From a checkpoint of a small transformer trained on Wikipedia.
Size: 12 layers, width 256, 2 heads of 128, MLP 1024 tanh GELU, 13.7M parameters.
Training: a variant of SOAP for these matrices, 742M tokens, 5664 steps.
Each number is 500 + 50 x the weight over its row's rms, rounded and kept within 0 to 999. Layers, rows and columns count from 0. Numbers have three digits each. The size before them is the row's rms in percent of the matrix's.

# up: layer 8 MLP up, 1024x256, rms 0.057, rows 52-104, columns 0-127
# down: layer 8 MLP down (transposed), 1024x256, rms 0.0571, rows 52-103, columns 0-127
up52 107:532543468503529531480438444567513531506642489460463458431498389421501449459447510411507428439478511460455617512531406531495404570507558508565458489489447420510402568402517536476558468424599519570495481526631516516536429465513488468517470587548523510484503510566540503511526477513537552456594529453538470481573475435483544466560430531349453441488599527471527500540556481496473463402535
down52 105:548522477512477447407484547561434514466484551443466575393489455599532484426444505478447497584594419568524554558554458517520554497463484574531503472508469522407444544473555547483477579545515454530517479470468532426473456491573512415464517456512503509449487482453530460473523539533459458505419530558450450574479522538400491398506378449559566562532510537448472415466453560458563521532475
up53 102:515557604466557368602420504494518451486558536499488490514476404497473513444553502438514528555497528510445529497402400531575466511495431546475502449532586530524568507441451552580450574409504496563439513507552539529512490477558556504476499570610407560574569508523507572469492545437501452501563556512510545418478436583483544541458494551506441505518490462593460464522488448509482491384422
down53 097:516398439475561551478534536494493561453473500474567530496444575462446443540562519495560537490464489496429485511434533506441593474455429427375458576413423433541402510430596465484556579567465547435506447488455532604428503478468474560463419443438548468463464485475440524499381426519489536527518390475494473463501502572489403511456532514501484575483536544546499557589571479487517494522563
up54 095:432497530578558473443517509482509475513463533540441557579434550478479444510413525553515429588415477543523496454505515504491601536472455518520520462530395388568519458515423545522570409490460484469496468443438567484496577547472557448532429431467529522374575513545455436379572531475420568468545559520539512539482486451581465466570410473479464365470469546525550391453487453463440469503547
down54 104:589430456467465435557522535503450441489513372480460448427519483534487481589567420487539546377494508448499499506498535510448397465507534462513418508528556592452500521483506462525450554496489392434452474524585430467487463530448508577447466502515431381560453453451550560540404585432538462529438462495497540532578444477473459521463539563533574532476567460596493605509483569559564479529446
up55 097:552425510440584473464484525505377522601416475538504511499520559478496521499542503498610472503553542511522508481527504628586508466497529543543445587500468592586526514469567571646471454507575498463510461597498452482536393474551546444559407482459456538454491471500437565549475485433507488452452536531577460472584512526550417493564586568452427532425507452483420467496503487468481462467525
down55 105:493521506638523537475590487618499401413443520501561556551571508483430467508503529475511460456477532455460506435466506377532457497442501473484592583486555488528490391569550499407521471494603524486489433419506416474548509444484459528486598551470501434541425532438540515427529526534474500517469536439462517534467535460444378482428537493528512462556431550516598407558490450480577467465459
up56 102:640538516527436526466433457470525420497575525493468447594551571465542487561537390476472654454449532504518441467418554461532556521486466484509489409433523449497520543497490507487463489499576452382467502493506556533507493541555438501447484519423467459455476512471479466521505400684501583433479475446511562448574507546488473477481460455464531544590522525519570448502545374488405439471450
down56 098:515408603522447603493497587517402511425451507485524520428488531503520405490472513608439599562501485469471483495524380536492517398470536506468487534521460505475470470494492576549533505522555547533558554425520454472483493489533550493553462511522477473558572418469539546560493545394527479558484545515513571475461459451478476505524569526516372472436445471487513482516546524523511641516482
up57 097:453517481477497486499496510556481435464535538579524430481399505449473600593512554623515402551543480510576507496455505459501542515476447476556533481524580480449544435542532485575544529466397486674525462549484491390506597547529504506526553471508535459400517565511508481443501563445483437530544506479489418498572476536452418475543587520454457532515483496365519509517503529455535446529439
down57 097:477509548532456570483482373458498441509579445497594595601517578519545558559538458463471539577606577545561462425508504576494482495421526526521371485466491493495488554465356501557602478515488449462475554456614547471510610487473452493512497447510460433539400470568477491456476543551554565486550488476524492411399435558433531506483467458531462456642541455509440489466544530604540541488437
up58 101:411488328452495421452538521510436528491531540539524468507504393391468427498523483561556554478558506534462553540466445452423522490475458505470433553548433527521448434533419499547487508395488497570440527529525464427531538462466548526476484457500591515513484443508494576567466539485503565578494458442493480455505498520546432511575507467413608422382473446520507472528513554545506496506485
down58 098:446545521554527563472514562568550407437499522528545420551515462482482429519512540477460426469420404482467492554513537566539496452440531524557577452460539504541411437468639552502445426464428500468490413545467558577410512446482561540482543480431484494438444446512430464518521454414510524484503608509530548437511482568426498568469511533533567500530520488392512544525495452552509529454466
up59 103:426521476492531465502528505552514478505482572493508483492517468509518412479398461539508498541472421432526444441526489401468531441402655524404490534499521528480416527441497478571520453490563490491557518545548459531477517558556504564494501502514490551465599539406419449533615425527521528538503415484539521539401605444522485478485573470447448468438550585404471502517433500439464540510534
down59 096:562579488486502521525369436471598544536601399468473461494429455410505674514474516481495428481471540565462478611514611493522520450455523521554511530524475506492457504481494488404461505505486492546443556430489536502461423483499422502475469507515387437599413510571457574529556522530570523497426497449595443505484530414592650497503476578540463519470455452568460511468553535482597420507507
up60 094:543537521479567459538491480575508421578450572504607472478493496401536521529497441525418503466537481528544473523561464516542558474504500425527557500491453569442508514511494475486494409511481443514504551563472471546551613467504441550474413464545525516569486488483548579538560515424449583543518584621535601502498394488504420508494498534378492470576570498502499441522454529538471550479522
down60 091:513600515552484552560447534553415543500536480463357519480486536588494467470519563507536462580527454490533485425535537505477498523511469485486553535595546428510432474492499438516477531467526523571486471457524524438520446555554607460458457449459462489545549407517504554483550518582441457499430444438423388519549555546417499534492534467495563607523554507467507466502585499467521437516599
up61 101:425564495472451439500489460403479538416478466448608476454450477450512458485496506527436451484545526436413478502496504550537579516465624485502528606518404541515510542437523506544554480497504461454487591570555518529511485421526517547446494516539463504499518427433451536515531508574465382594517478419513579434481582582507549504515435534450430473510470605516574437458430444494473464530522
down61 103:565460527418563477479448475473479490530544511490497427452477506614476580520480535575570513525494573515495569476622470506607454555467522448456523455493444491505462540529493396466576396527464523490554533484570477527425575504525584422571400443507494511499554457549483512462438448528585538443428579497572465452472488506517519541551493462557541508459607348505519536445540495524578552447578
up62 099:485508512515523450519465520483490556427560386512513488548406550581513503487544527514510581473480540470438467481496479441498452532538539526561374536493456536442589450507501540524427486508536627502565543514515571450527410462553459465412422466361503558454452564559505446469540490554522461585546503490491534590557487452535541552501540457572456486488474537460444409503572445439481506476511
down62 096:430475598501498492463583427446506491563469582504497544454526508424486475458536422500410581547570379500465511466425449476589438481557538503484458503496520463558460528500462523562517475491486451514547429465479365520438509545528552510534543533533526569449462460505503547536601475503436535489505430493588564439565580530517481476432433495439529496517416489487400533459410540482505466563490
up63 101:480417480529450450525462507438595456461494523488537538502514564490506504484478504441478548504497455570469542593485509461485481388528497498500537482530459490552485453524466473513532495485531536456495594528465406542592461483528471517473452506486399510479453626424502449452467452557499507538499434413482516516417582458514575591453540580512569581455518553581594435546481478443552541533506
down63 099:447566491470468463456522413563411492478446521430456506489461485444548577400561522527538436520474507456530446392505537514520502570431576535512475616448518542412547600480438564538532491560493463492503475486479587530480544478465482389482596484466505445491530507569451515490551507535612495496454450556496546472588477451484473477525509462467510535581490487450394487454540443462436554436488
up64 105:437434527568464441502452526575464536483530603591453509499468437490458438493514493570383493503427527549525527470420507522427540555439533482564631531496565395483498426506614503595572505523570541437505496433536461562575513594457523527563596486499515521471528461519476484526397515509492531550548570430636462440479524404623542586495476572473529493489584505498454484552464450505460494433484
down64 106:513582489479526521426484508453542509541477323500490562552479508562504516568530492368525588467481385519530596428496412454449438429606480451500481491465569424524513481602506459490422531423452638604492507520470439545548544396470420445545400582533388523555531506458485432462582486514576504422577474512587560504400528490487516527462555495463547442439470433445446510538508422528515487503514
up65 098:470505461553551542458590539569512527515446444566621562572493509424563540504560453512434551518506479466534473484430435558484494414463496545537493497544493542475456645451555464539468540465482543522433432601451566572499435542473535508513429492544521440566522580432493494601467439570562533498440508571524451524492501507526528532463522384500535467492390477580456604489356554529501521445564
down65 103:539468572499554457449560496484451488476518572473495374416587464527376503474483580476510473489415403493468397466382500591469528520569522541505478487465428489485562425519506522471511436582519463536515578503568431560446521552441522509538555464523478474612431471519525506475477447486484332477492461458466556513558408529488583455499504521456496464522516472478490408582510505490512489539473
up66 108:497548496555430528422494579445428397501502515492517436416515463576508537532499378529511580419532431472499546483403479500586505568496536502514551526522580491584467504446467545534455479548515522429456480583475579576433469406569387455486508569519469485575557519507472427377462476507399574561508460485470526541457472548574564460529441507429427502472427492487588457510528465509493410571523
down66 107:484516442468565485397437523537555537521500445531544498514581518452539433500448544479600548591513488420430416510489496482480463511430458602543424454536419469502415527565557514416414516492473433490489546388518603480570432456475434515507518395479429481504478510556510513477589433472537469482543454536494482502635465353500428506586533453544479517571460524549524541492517434403414511485499
up67 099:541560479530505519496536472512473575472468471444364438483465563503515562420473439461631584497447531376503571463564446561505539571498555468513463488475427436524516451450480551601514548492515469505532557506566470524491531522532411471417460495629433530582483546567444421444587479541406521531520552566440538488505481503434550500672512501559381508523505482519436445476556489412436465559466
down67 104:564525403428585394582502524483535544515517510409518507488522435420490470545508570583439535478430472528491542453518474457359462479469430505465538530544617559481432551457473514547523461413518532561471458536444569525475524423462541545509491520515489500563477439550487494526480561507455455459580552549519528462471493447525519542491496418537462413552420427533517505446466582511533507533469
up68 098:595592547461450559450472474497419521546489473522547457551534544422446487482530464569457452615531441494412561581519485507443568505515509416482504560433521467518513492455538456542397426495520445516522423512519535495489542544515525568472508533457466610468484523487466557520536508497554492448445495394565440555550525529496580499550582446419604508552498508464541471478532552467546497550510
down68 099:468449530451472487479548505485608570449425477469420552447459545477511601504577460520499494473530538507529486486488548466525510496513454622516469406537470499492460471486470458517417544494562496553523554557454494435560496497595508501562607621572478539473554503463520574587453506458534498587576513534463475472471506484530436496447410540498468547482534406509502498436544596568492510512447
up69 100:514547517533550521482475454499561568444505532500564563464466572579528508529548462550448607541500564510485478484496593544517432468595509582571400462408451550380513538534474518443485513473535534431564592492528567556386452537515514576480491531528524461517473518516497545451543382518532571430470401553497496509459474525500488543499522586525437504508540443569513420540523533615451463518456
down69 097:530468531392388601460472507533400425537532551487495540536529448431613533510502570465547419459541379482523524511466504433578605532410526359446528556571472509547530460435492529506465410493475559478539446504534437468525484536509479466475546538535482548454531499610597462507542569550494507560538451485516447507468507446497413565480477389475553592509485457449462470497446449382614489532484
up70 097:467555612472492487574518549485397525497508488601490477525558495510518518491475426504473552528529423613602477536419428498534444477524583507572468461444468439456579415538422531596405524569547457489518370509502556419545455533541432528503477518515448529456485515538451573547529531487540467518520521500565469505522570457471544560469524467505472553430531541470596409494456465487471504503543
down70 099:655406508470579398463571518600477528570478402561506503605557578491466507562489477606578447514440537458428522506464542476520609418517429528521536460463452525531507532518473438532499432415434547494556523534558489593483565463477542435533429557476550606535494391418560466538407519483535485561519480540466498523475454568508526527438440483486523499540497450603564479500516541565543407484455
up71 100:447580557475525479463529544486583511582529566400523511534466493527548471435476582480479505491444503545549448512548506599511468426472549605627478509434559476526530506505504571522494445477466464564491541485470519633491487489468447518478375461551424377466497535560559460475501439425493560576393561484534538531527537510344516481448560475521501550439525433541417412434534446453441532491434
down71 104:478466511500486568508512461496474518492476543594439489437475520473409488554525499482558588515515492510505515498529530473502535566477472421484508629490461513533422567545505346473431553473450427567561498493497441402466523469524557536525569549600448507467454471418516530510434553563474483491423443535473519518510484514528585533546552492540505526480577626581525540576430519452526513468451
up72 103:560451508399451426572544498418435453462540591528472573552488563601462467479469550437427546480476507482430517474495423554481539428493574484501455499440479471506470505495525468457486535499527596460413487487605381608452508542535581533465554571479447562543499443488386535515463446563534516467469457504485514557439523443440552555457474493423450474470447591518542460376366485575559496513475
down72 097:459578502493528551409520493543435482465460385482483534506485533419537574541516506446481376432509546421421420488509483559488552551504499509518530460583564523453537432460546462500478419525582477454507483445424506551528525420551494490470469425561502532507552573404453477441599550507505455499491479510529531530580573526448590432533564493506535552487539563553499488486506471506484485482475
up73 104:513454545568518512551525440588568503472536477487491396412493403513577509480560426478501459514580553525543455453474527532442554516455574443482500396601503506418496546475483502540516527510497536509505523596411476424550537581488450513519438570463502533439502407483561491411591474449519473463470556524469414548444573440510445422502494541519491554554535482491431486466582448469422467524469
down73 096:436511499557601443533537556431480514469510445593485589460467540516492467554509489489544497492422504454565454538560492529448563522426501604524582594469481484516509538526474379517439524439534531493479513476498548529549428523554527492567560474548618472529470488496448453555479551479539464427461540553549455533413528512582495455483388484424527445513504487512466502593538553556490562506582
up74 100:443621532413459452605463481530435531468552537549554527456487493527554619522567517494505512482431586454482520490483499534523442580504550580476604555470538534594523576500562569599512404458510498449497571528529485515510475405403473495520527514523474448503469590497432565452537459463411432583479507484481447429629554474528514494482413548469508583510518494468530494540429490546567428534500
down74 101:557458447527556527488480401555531449498452534412452525534446459451430481416490525550562527524507473529411531554483413506444522467522450464532432504496479543453486477489461482588505515532549434505405432541451480511514530543545563443500422512543529572424420455482481490531527545573541579501540474470578452455428550440545457439437525435449482444465421451539518488434470492524408550483558
up75 102:619566506471515533407532481456498458456515526495514503443404566491507568519499535456431478486472466533514605445481588500397491471521499567558483527500461527422553528453494491500570539570450529496494494563499476641376529447492474441508515554472492514487547547430459418493533614486496528430535535503528497516493534462483533625457401504525552562490461430437492530427496489419549518474512
down75 104:461483520511440490464416460466524473487528516392487557547533477537482510584512479495553517502566504458454499516480519526479515534470416527621547518522523438438424553504486506504408486476424516506527491549453489481403511535500506497505569490444530425457365485506514511560508443585495515498638531539456538505469424418575462475463529500462455459613531563487537567507439403525515534463562
up76 097:476535449509439448518494533534451566471504505504468546506557529490516437531493510477438538536482552442447488490541540513502383538506513463558524565507524445536604474548540586589424470593483520522567470545448447555541564507518503649450455548532447533503424498459519433508503517586420521634401436491546533460525560540495459458497517417422453574582450527487478572458482442395498515527402
down76 096:539477499528515376494419509448476465453520480430612435496427587484536464520446558540475470523592546598580532471510493522502466444465477520475513451538469584526491451454481481479499568494592428529488466481604597490507477494555450357550523465443560547552532487493563495604480478530512473447557630478525507569565568435560491522496556473484487586540610506513563486542514546550482476554525
up77 099:440443476503510541494525546534423678479440422517601497476500534521480461576455513504398531539496533489437548469470450547467618482517457503413582468455562589449458566482514478558593438478539456507504488522484519344531530433526548470455460522477497448552462545493418521498563389571441558536471490546510461514586464484466546531531500452455541500626515454500475560452456453443482557473425
down77 097:453562605576490480513493447486517495430563491397461481592457440407518469570486423435481486436489489578529459499605519459549470444469489437539438571491506461494463434464472448505492528528461521560512514415518502526441532512496513480519471470564538543542460605469470541589463436555400466420488500563522552476486560551535443500423529500514509497467499555594502437539491495475485427494532
up78 102:453591601448397488498518565490544569537455523483515493549504544318542541428436564508502570506411574471535503491416406484604503486542544528534537445522462588436512488479519458527481499513454490471574475529526398408523473509494530496507415504523449537466445523513499448521409442581451425517521476455464514570541460517584556478488490480456502463548484470576491525434503457558519491468469
down78 097:535560473490594531463541619403384454438601461398595476463509515543555456478522512568561486470430497573528470524513533402430509521474444476434537500575550460566582461480554477490463464498487444453520529497537554461355581471422544465547578384611492504512526464498605570543501560484508546500515498473480448482544504561474520534459450584474461504496545460500522510566513536508489570495427
up79 100:475529351477505548496407521440517449509490476465430411460569527585531455557457480521536561485570558530619495550546497497576405393449443665571403558438469509461463452495556575471459543525518465549558458434518480444368465453439438530465483578514517509485464486508456523486530392490503484499504510541508430514484497513609453522462554409481517452556495405519455400570521452483407514513496
down79 097:518456583569447353489544467588548568502464559469489553565498472440532468437493447491484394527482523451409461442476429550422509583493509423477564475470492495543469609433477453487535528504579405487416568504439550508550407618526501531598536456560521447512471517447478445513460579512451473485560451505386481491490500473353493489539436566523535546461449535476495508467467557521489573440499
up80 100:534490529514554444439572480507477475524439450505520570527517399505427469592399476502528510446497596518528478504497619496531525507461525544461495543510586496459512477559515591476529484635483499557458578443588419509483529495565577556558480538461470518513397415539487493557544485485477501561465569530477467473486479534499433493489516428487474520474549466549586454574485514521462496502474
down80 091:448463542501431548598655423475553581508519448470527563535546538501583489444486489508500554518562467573472499576519375445514474481559448482572541506520494563510481536424441447514533474502593477491514395513440510476529386519450494492459505583563494579602590487485458483482400519501576460553497413428512490523432444473528449527601473432493490568492577467498400455519452545508487468510540
up81 102:494456513442649561546556543514515431511580385594530521418536487529485544488502440559523431540506516491523471470444391509496491390466430583577562548555528590530456456457547476538521507453479526454537511486462504434475588487522623541459549463537483381517486479533551521459435490584457494490485512486469460479489393514524530417523444492449542581496452472481471446519383576563505427437512
down81 097:497510611519422516517557441428487530445503505550514479479560534581404580501535463472490477504598462462501546418482462515498489343450595476430443405549500426467478573507506524522492482514414502511493432538486558566482503561571436486550513589505537546435550437518466453511490445480514431572468516446465498583472545538462403483564621472403517501531582470533488528511526525420527495406434
up82 100:586479540465576467571622433532579372387518463440481513448588493544587473483507569472516518546494513506532393512464557467563490487475452524500421545490432553421467521477497581473532495576440429561453475579499531545648533428531474449522440516519471466484569504420504537478576482496510402457421496516508580484499543516482470549571526600623561505487473541437477488496546468553551527421622
down82 092:372452419556443475514542502479477592467490431556547523579547528484513532442501434442584517492464526459452514502529514472447523442532533546491494396580513462520546460462539460512495520474559623448484496497486494592506469518443495500505487589416522577504457467483498461498555541589523518524453511602422457481537540485462415476508495458521441485539523468544592529457486546413462491541467
up83 103:523506494463515554498481522434553480536477465463489528570591543559535478436504520558573485475481542415472502617522509462453552580472525601637519473523474500423489526494571543465502466400510491474460509618524555489474529451568425529506394406530451453551550524507515440496483481506478607462529473385439623573518553537407475562495473617393550443479464415520567515446487559501479532492479
down83 099:508510448525602497500478555494576519416512548519574479506427450468417454605472501409506514408501476393490476512532509472552430532450481567514591532461470427567498455504499525450432559427419413484390438435565505594444429410501559493557531381489517551578487513521527452381458485488523443507506442528585519479476499463598411485480455436543424521550570550520454561466391505483541496481457
up84 096:539518521580510466554383489497477443558474423493554564533483503487597518497542547539425472505456467457465467422463490548488528536421458545512445489486499494441465498512492522521618526552497602493513536544411477417491525506493439475553480440523475591487527584463429561505460508506427439491493528524558462496519492437473527475519509449539464535570463507488552491486475494484534589491504
down84 100:537497565526444469446547577535525499510434553436522488442526531444620581512480473423567477509520548509555506469425510438510494479615578480488424474609499518459447470554528496518525496502555456514559484554484494443615417493502511521535525557460572443545525471492465386556384502496561487506477486411479534499489569467557506545412538626518520442491504524567507419540509452544491443507455
up85 096:394509523482482485494529433598591552554438520457517534595437541500536486488474520573492486625566605503482456486490515547558473463486474504503522475466541488511473558442570573445483507529503499514486524460401473510367524478468484479570463449550505460474592470551390405481544495496490560446504464494592478470579528562431516456535517482465535604514550464401486540562442419596362476465429
down85 100:492452487570531473556465543496550600488457464589496476408542460521455549439515564605460526533455480510523495573502521520454411561437673505500579539502508420501465473566547516449492626446531555513497528502498568357491587556448555479594597478479476466514583515550580504502489521468421490528429571489431461496469479504443575487552470505394419550544538405504423499449529391478561580561521
up86 102:433423465452466549445597544483517532448455511550467572499578573504521475595469381487550464467467518445494533463432495430497432454471479499489540507521467448575469533555542472540467493582471571514531507592473502400564537546535477477494547570455435535471496487470418437484563462454464490475495560463538573479429459505497469576476494493455497545549464506554475458456512540489468498488379
down86 099:463520481484577416528446465371481432442541487398595447473395518458498419527444513476465554540396443518448463605462516557448523493527509489508415466526539526526433594496523614507561417466507474558583590481512549518481516390487483551540540458498584455494533545440509502566447514523497487570491513558461507522472436471509709488424468596526535486445508459487574598416463483506526433469538
up87 099:543482539523492435460552470459459500501495429481568492489457488484541495586490506529584545534513466509537478471544517497431487533450501562531520519567443522500489534538548593395545548563559532492463620480523489403466569537528518616476471533564491459422584442486491560630526540585537508484527456584505528519483464498533517499445544451481481513418419471428562476486516501508463484408478
down87 105:490505439515524453583444477515451579443429451495420442509563566579446496475472504494383479532575510533538585589458433501551509503567509470481474465412541462399517441523462577523451447479456454491552385545474482594453446526488509433532506531397525552541488507499479513466522459533426524544520458454576503493516557473510480510559505517470470546612457471515404481519487542521496536616513
up88 099:472484461513524540472491503535549435475503528487446567409625523502504507548489473580477527566468564553559482538463500480455449495454510522510495531457565530612417517446550480465645496443400528452498512595508581496482499452499503527529463456503496510532444558474503518504485426505406491474432500453509538484539539456539450479619539528545449551446531483550545487545463446462480475534503
down88 105:538436478491520514506496574495431528516542430525486529545474456638533479467510543520521483596486435530496510494529465613490568551500440485518504594548572515356536572463512464463521439434517514518406589608401455518536475463414351468518483443493509430537501474556442506461467568510550413468532504602553546567476523526511540481489521606409427513532511519480470468561505498481535509542442
up89 098:541461515480425553446574562536570455514470372519418421517530510553438443499469477465474572481451410445564603449468414426473522432441445486524560500526530440569479510405536593538542552489499372486492507484459457480532555529577527528576476514527501610540497461540446581490516552525467467406423507475568486567585493522556483517436436595523483488497481582504581466527477545522358416531432
down89 095:457533469527548527607557465511455584539469580587514555498427458447527573471434527601482608537413536531453532510413448597535523534531539533517483543525470588465581545556492553534529558523445573513394542373575576526467517464488482523445479500412489528504495577418575440514527502515457515467435542577495477577400487479490527476481531381531482540558581363436468573577507418448560505460431
up90 103:584521546546480529532580616521421496480525528507507558609483419430587448512594526505516418526468576526500481518561481474418571482438579518460478492441496523559507533519429462557545579508550540451491594540544502472482491551481557501525496525469435452504555502597484490486564567468477491425569443423545585442506392443556450530531481411410516527567467598465580435517488429383459464430498
down90 097:507493523483482489510395463468520546427477543457588488564471522522391558473485480491478535524561490691486592534513499462563402482577536440419502515520471523535487568556549554526523514502418602437534554536459481567442436451483531520616490361516542514523456473508502524550484584508526524595525479484522488468486508561541473506505512448439499381519536415554448497386460548528486529458447
up91 098:522531516449415476487489523542442528440542468560518445420542559416469470403501451477541472570515488512510495507547460500485446586460478559475481487429535499478544548597490503451545458533541532568534612568537517506426475405499503503569502382529486500486539485464483488578437496461579505498573495574490608477511463462515436508540478487366578477557511465580471407495540462449558490403375
down91 095:499514448572557500509481469528404489532465512568476533426482465622503518595561598550478475455529496534640464475562483493454534381515439477513487558471537516578444500437468516550475556443435585487492531508562504487536452436551447531431484562524529564562413540589522556473416491566557509559372515503522422504543555522583497559574464546599434510528476499472522520510540489439516495500549
up92 099:575527459434491520450487549565404487484524460512496523499400411479450526571524538519446495456507585482559413486468445531470524471450624484561443531484456506452558528526432578437487514503509442445516462453534551559533452435585515492400517544467478495406508394430504438430522561474529547528459525517446508526557437582575422478506501544555527538488417472473570526484536552448413491523383
down92 092:492441418552506419525557431557457506534604548463495538429459526539534505505485357387579443411473451485548506561510446457543523456509557587446535497498417520530473494418520479488555516504478473508562425546477471481438473503476532562494417513500525414598462554518487513472496429559491493487543431532502482481436502496487473497497429470512550528541535488501494426511504454499518511536665
up93 094:591549489476438587528547467529473468394467438431464516487548531453536533484521481559465582525534508525500416540446485468590494570475471513451387488519469472420538394468471439453532455547543386655506520481555450509473522518521582465543486558521412523446514500543518472480439523483523425499446530466515522503561478413485472497530427501519613487502476569502497559474440457577445510507477
down93 088:525517438445495481481522578383523413488533542501517477538508508496575533572505511492535443521524478513478581563553523542428519410459447452522643525427535531549417603510501541525455500463497561485523508504502532488575477474419483464495541418568632524486555421430501547543513458529592546544589547564464490450506413468484429519628481470467393522593521438549530497480547513423543521495476
up94 104:625514556527463545566475521459482469450520567469585432524430556545571514385507477480432462519554520439430544511491559499543615446557493493548426470479516519467498556513490500583514569515455484391505474555527517459500461557490417507445414527500398526459483459471478436571516515463530395474522518534545494455442578520497496428485488494554424514564538554465489533465507505571468459474455
down94 100:433476411514557503467525414495509399473513495606422503475487568530546545506470418518488547443523497591542428491450487457554390493473504490478460439479609504533513511473423539550479487501457528484494540459539414556490470385547502541475499510470551499559441482585552478359511471579487448529574537519497471525466486420525471617524465534370482508511484596553549410532510537494558561479450
up95 102:538509539527561366461520430466489521430572475522519516473575473497500564580509475570473517551492440479471562499500575451593466515341499527501574481490446422469568510391523520398524532546496521547444498588489483510525531570515545516525459462518536530428503483526573458584501535563543476529432556387386530444501497572578482477529545433459438610454527455455473439463506515540437536437441
down95 090:454488503473506487425515535479547492483485636484555479591389495492583505524472474495504404441550511524439481524550520535414491540518485549448469564487485519528496468514380538531553476432546600461439535509496434475448446456535550554529518477560397612520500417496550447417443528517548455488528539626412484526527546503597457504478523431474455488468450439395475474450381503412536564433540
up96 103:520580549507588556489497498642517502368468580414486516484485444630514522511473488546466566507511571478520443516563404450411610459484472488536508398595494469517432513552522494525543564504541544494361512468554558540483505498439505513467467471523471433550487562515473435503486420533467585595450504568442485490418462429509537457524440490442466533512509469466488559464520525574509397498485
down96 104:576358456539450491535492539472532668525474561459444562561544540569530467508527562549458507496473492418542513453442473497592512452554495609494470588538488536535563557554487501450528570433480539476580546506561527513462523524502463538499468409459517443496548501538471595504519587460390458571441495466324442538551532471488579451448467532521516479476472511414495580550531465407471518515541
up97 103:553497437442516504429511523567546426467608512569448533501517463466479579523418492460455539486490532456501430469409454530483459528493519588547502529549486561507457380431475425467573552515458528572415568453487486497415485557559500401496526647547467532503544491457474448476556573506541508568554522537461431507564399565557541570417366525607548438520462436603510528501471463498478462555496
down97 098:443479551506535533509541540496477528472519452536500508523475573588427591510555578428510563515612583538489454450506598585506485476489424553523514525530538465496513533528457553472561519479525480496524509573603500551483495533446581556377480459435545467505448502532497463564484448500409577473463461522629514446443498612465420532525528435499488609542463499448539523551461453611510438472544
up98 097:432497508523444444375501501480549562525535548559447489491437529446461404485491494528534493507465491555529528481463528468463617517478445599417534529416517469565486448522515434556539538499533471480562565449531480451493529563462504490464453526612437454553500453551466515431489497401615551456494394475548464482506496529630463482435502519447421446453515523488521399378459444440467531501488
down98 122:455488547525525538447500476582514510554542508561478516537434465529539464516501590524463457578488500499517459492386462561496430545524598509416477493379405517557461479557517532503537510514511455482632455563543533569523502508536520486433519501425549463506498477546518487502491462472491490435501495473476477501513473537500594464469400504510448432492501548462558503489462453494597441567546
up99 100:531481508605511573520494477482499483435561508424453483527521443539501591531391370566464524520483501460509524508426511372502564409448448522557488577528515446493492522414604482467528508540481514548476558553558421589478496468525502596502477436483499422405573529450458493556473513475512597477587457532430427511398537478397547484586509469552565499593509498431566502514460548549487534474541
down99 103:503489504495511516466526493432522601470625443525446395542521494436510374498491570538498472532475464486408559564510461478497494457493438535405521385530475530530487513468473491513533542587455444527596452477425478509606511572471548553577565435493477522521406501556421610502548566596467485534510505495502546397496413552504425488457464557424566482477608534518547542507602490542460517515500
up100 106:525484504626476538465473572532494551489436513465438472517424478482485517431540533471479472481428557517403636510429533482513562542500490442546396517503485519569485422507547527525509422500549496493461499461537532497536423545492484580518488536421515519495542494379525593437499491497490493469584441549494523533481516477387542528548442369583503512568400481492519508464450509492532509393557
down100 105:538562462503448484469547502455508479462520430539513496497493538518529489470505519381533516555556379466447485575547555509476440536458489440511559519437511530515462695481367451511447537512592444448588413542537475430534493412486558494406518522601465468521540544566536474514513543470577489518533563508501472553417596572532586512494492555446556535475514530461498522536496505381507494526507
up101 103:574475433426477550543497496485504491507602538458433551475468583478497510484462559483538488450463524439451439431484426488541529588467439524531418520575581514478499505502505579586476499489496497499474525539496547528498467523557530516467491547447533568411573398473499497471476394529537399372468498520534541437496474434489559512479545531605492627468430485548499488473433502539399491443495
down101 098:496471532417515467414436503495557513543526493500529487419425503477500530390510458481522520485605453509508446449481440518490563514506576482528557422507516472534446467609501493503587478497529456584564530489461580543432543583500456503542473528465553516563386515500588426510436433469593465577521555437490493602440577445448515516463548544485480492459475492464497522592497543514574408479477
up102 100:460449510435529473574390427530492555457554555505502430471504496417496574547488479427480468546459362465482436581394493526492526465598510469478502510546560490557523463417551501549494562546413502485477495480557608474458489554548481615466491542499494528517403499537584557486581475537506466597459441540549483423586468571469479539459529500463458477502523399588592542563464531537419406544443
down102 106:543488527409521499452544477477448412504469511469467514552543553498472430421521488542530529502569528465447566555537498406523607548504464411482458525500518441594521567611464443470565482517489530555576493530484498405531523440488554496560492477481440525482543532474453409450458588397557538486433537547537498557468490504490555542564480494495340594499468581454492495414522514515600579528590
up103 094:598586402449466528541437477474568403534536437508575531539452532530517536503563425464550537531494520544496517624469468522549485575429483451460508536516491468384482579506491566486530533483508460504458428505545570505514486553519499553472571598517454469460585441556452502636501551512629572491466529547509596481548540481485458520519519466556547496420468461484478505541588541498485516476465
down103 102:442578497483495471487463483533611546480437527512522492454585556373562406514522527487574464504539482503439539579456491519529488487457460534515538435573513512547512483539570498519476528441427459471629488460528522509442503487502454428497441376438482521439411499532512543562504559509461487434562495553534382466447571510551520481484427422526517571480536496352359461512561505558456502430502
up104 098:456512561498511491476506445483462564446541477594443479453616488487507482563494442530363474571411582522434552490484489510617535521433462546456426476511564517486568497457485430472480554539474480563519462493453507461509529427420538496523443585606473542448484531491495412518509515550493547546508555538526565494488449568534419482508481463517510485516453430483538459591548471477554502529463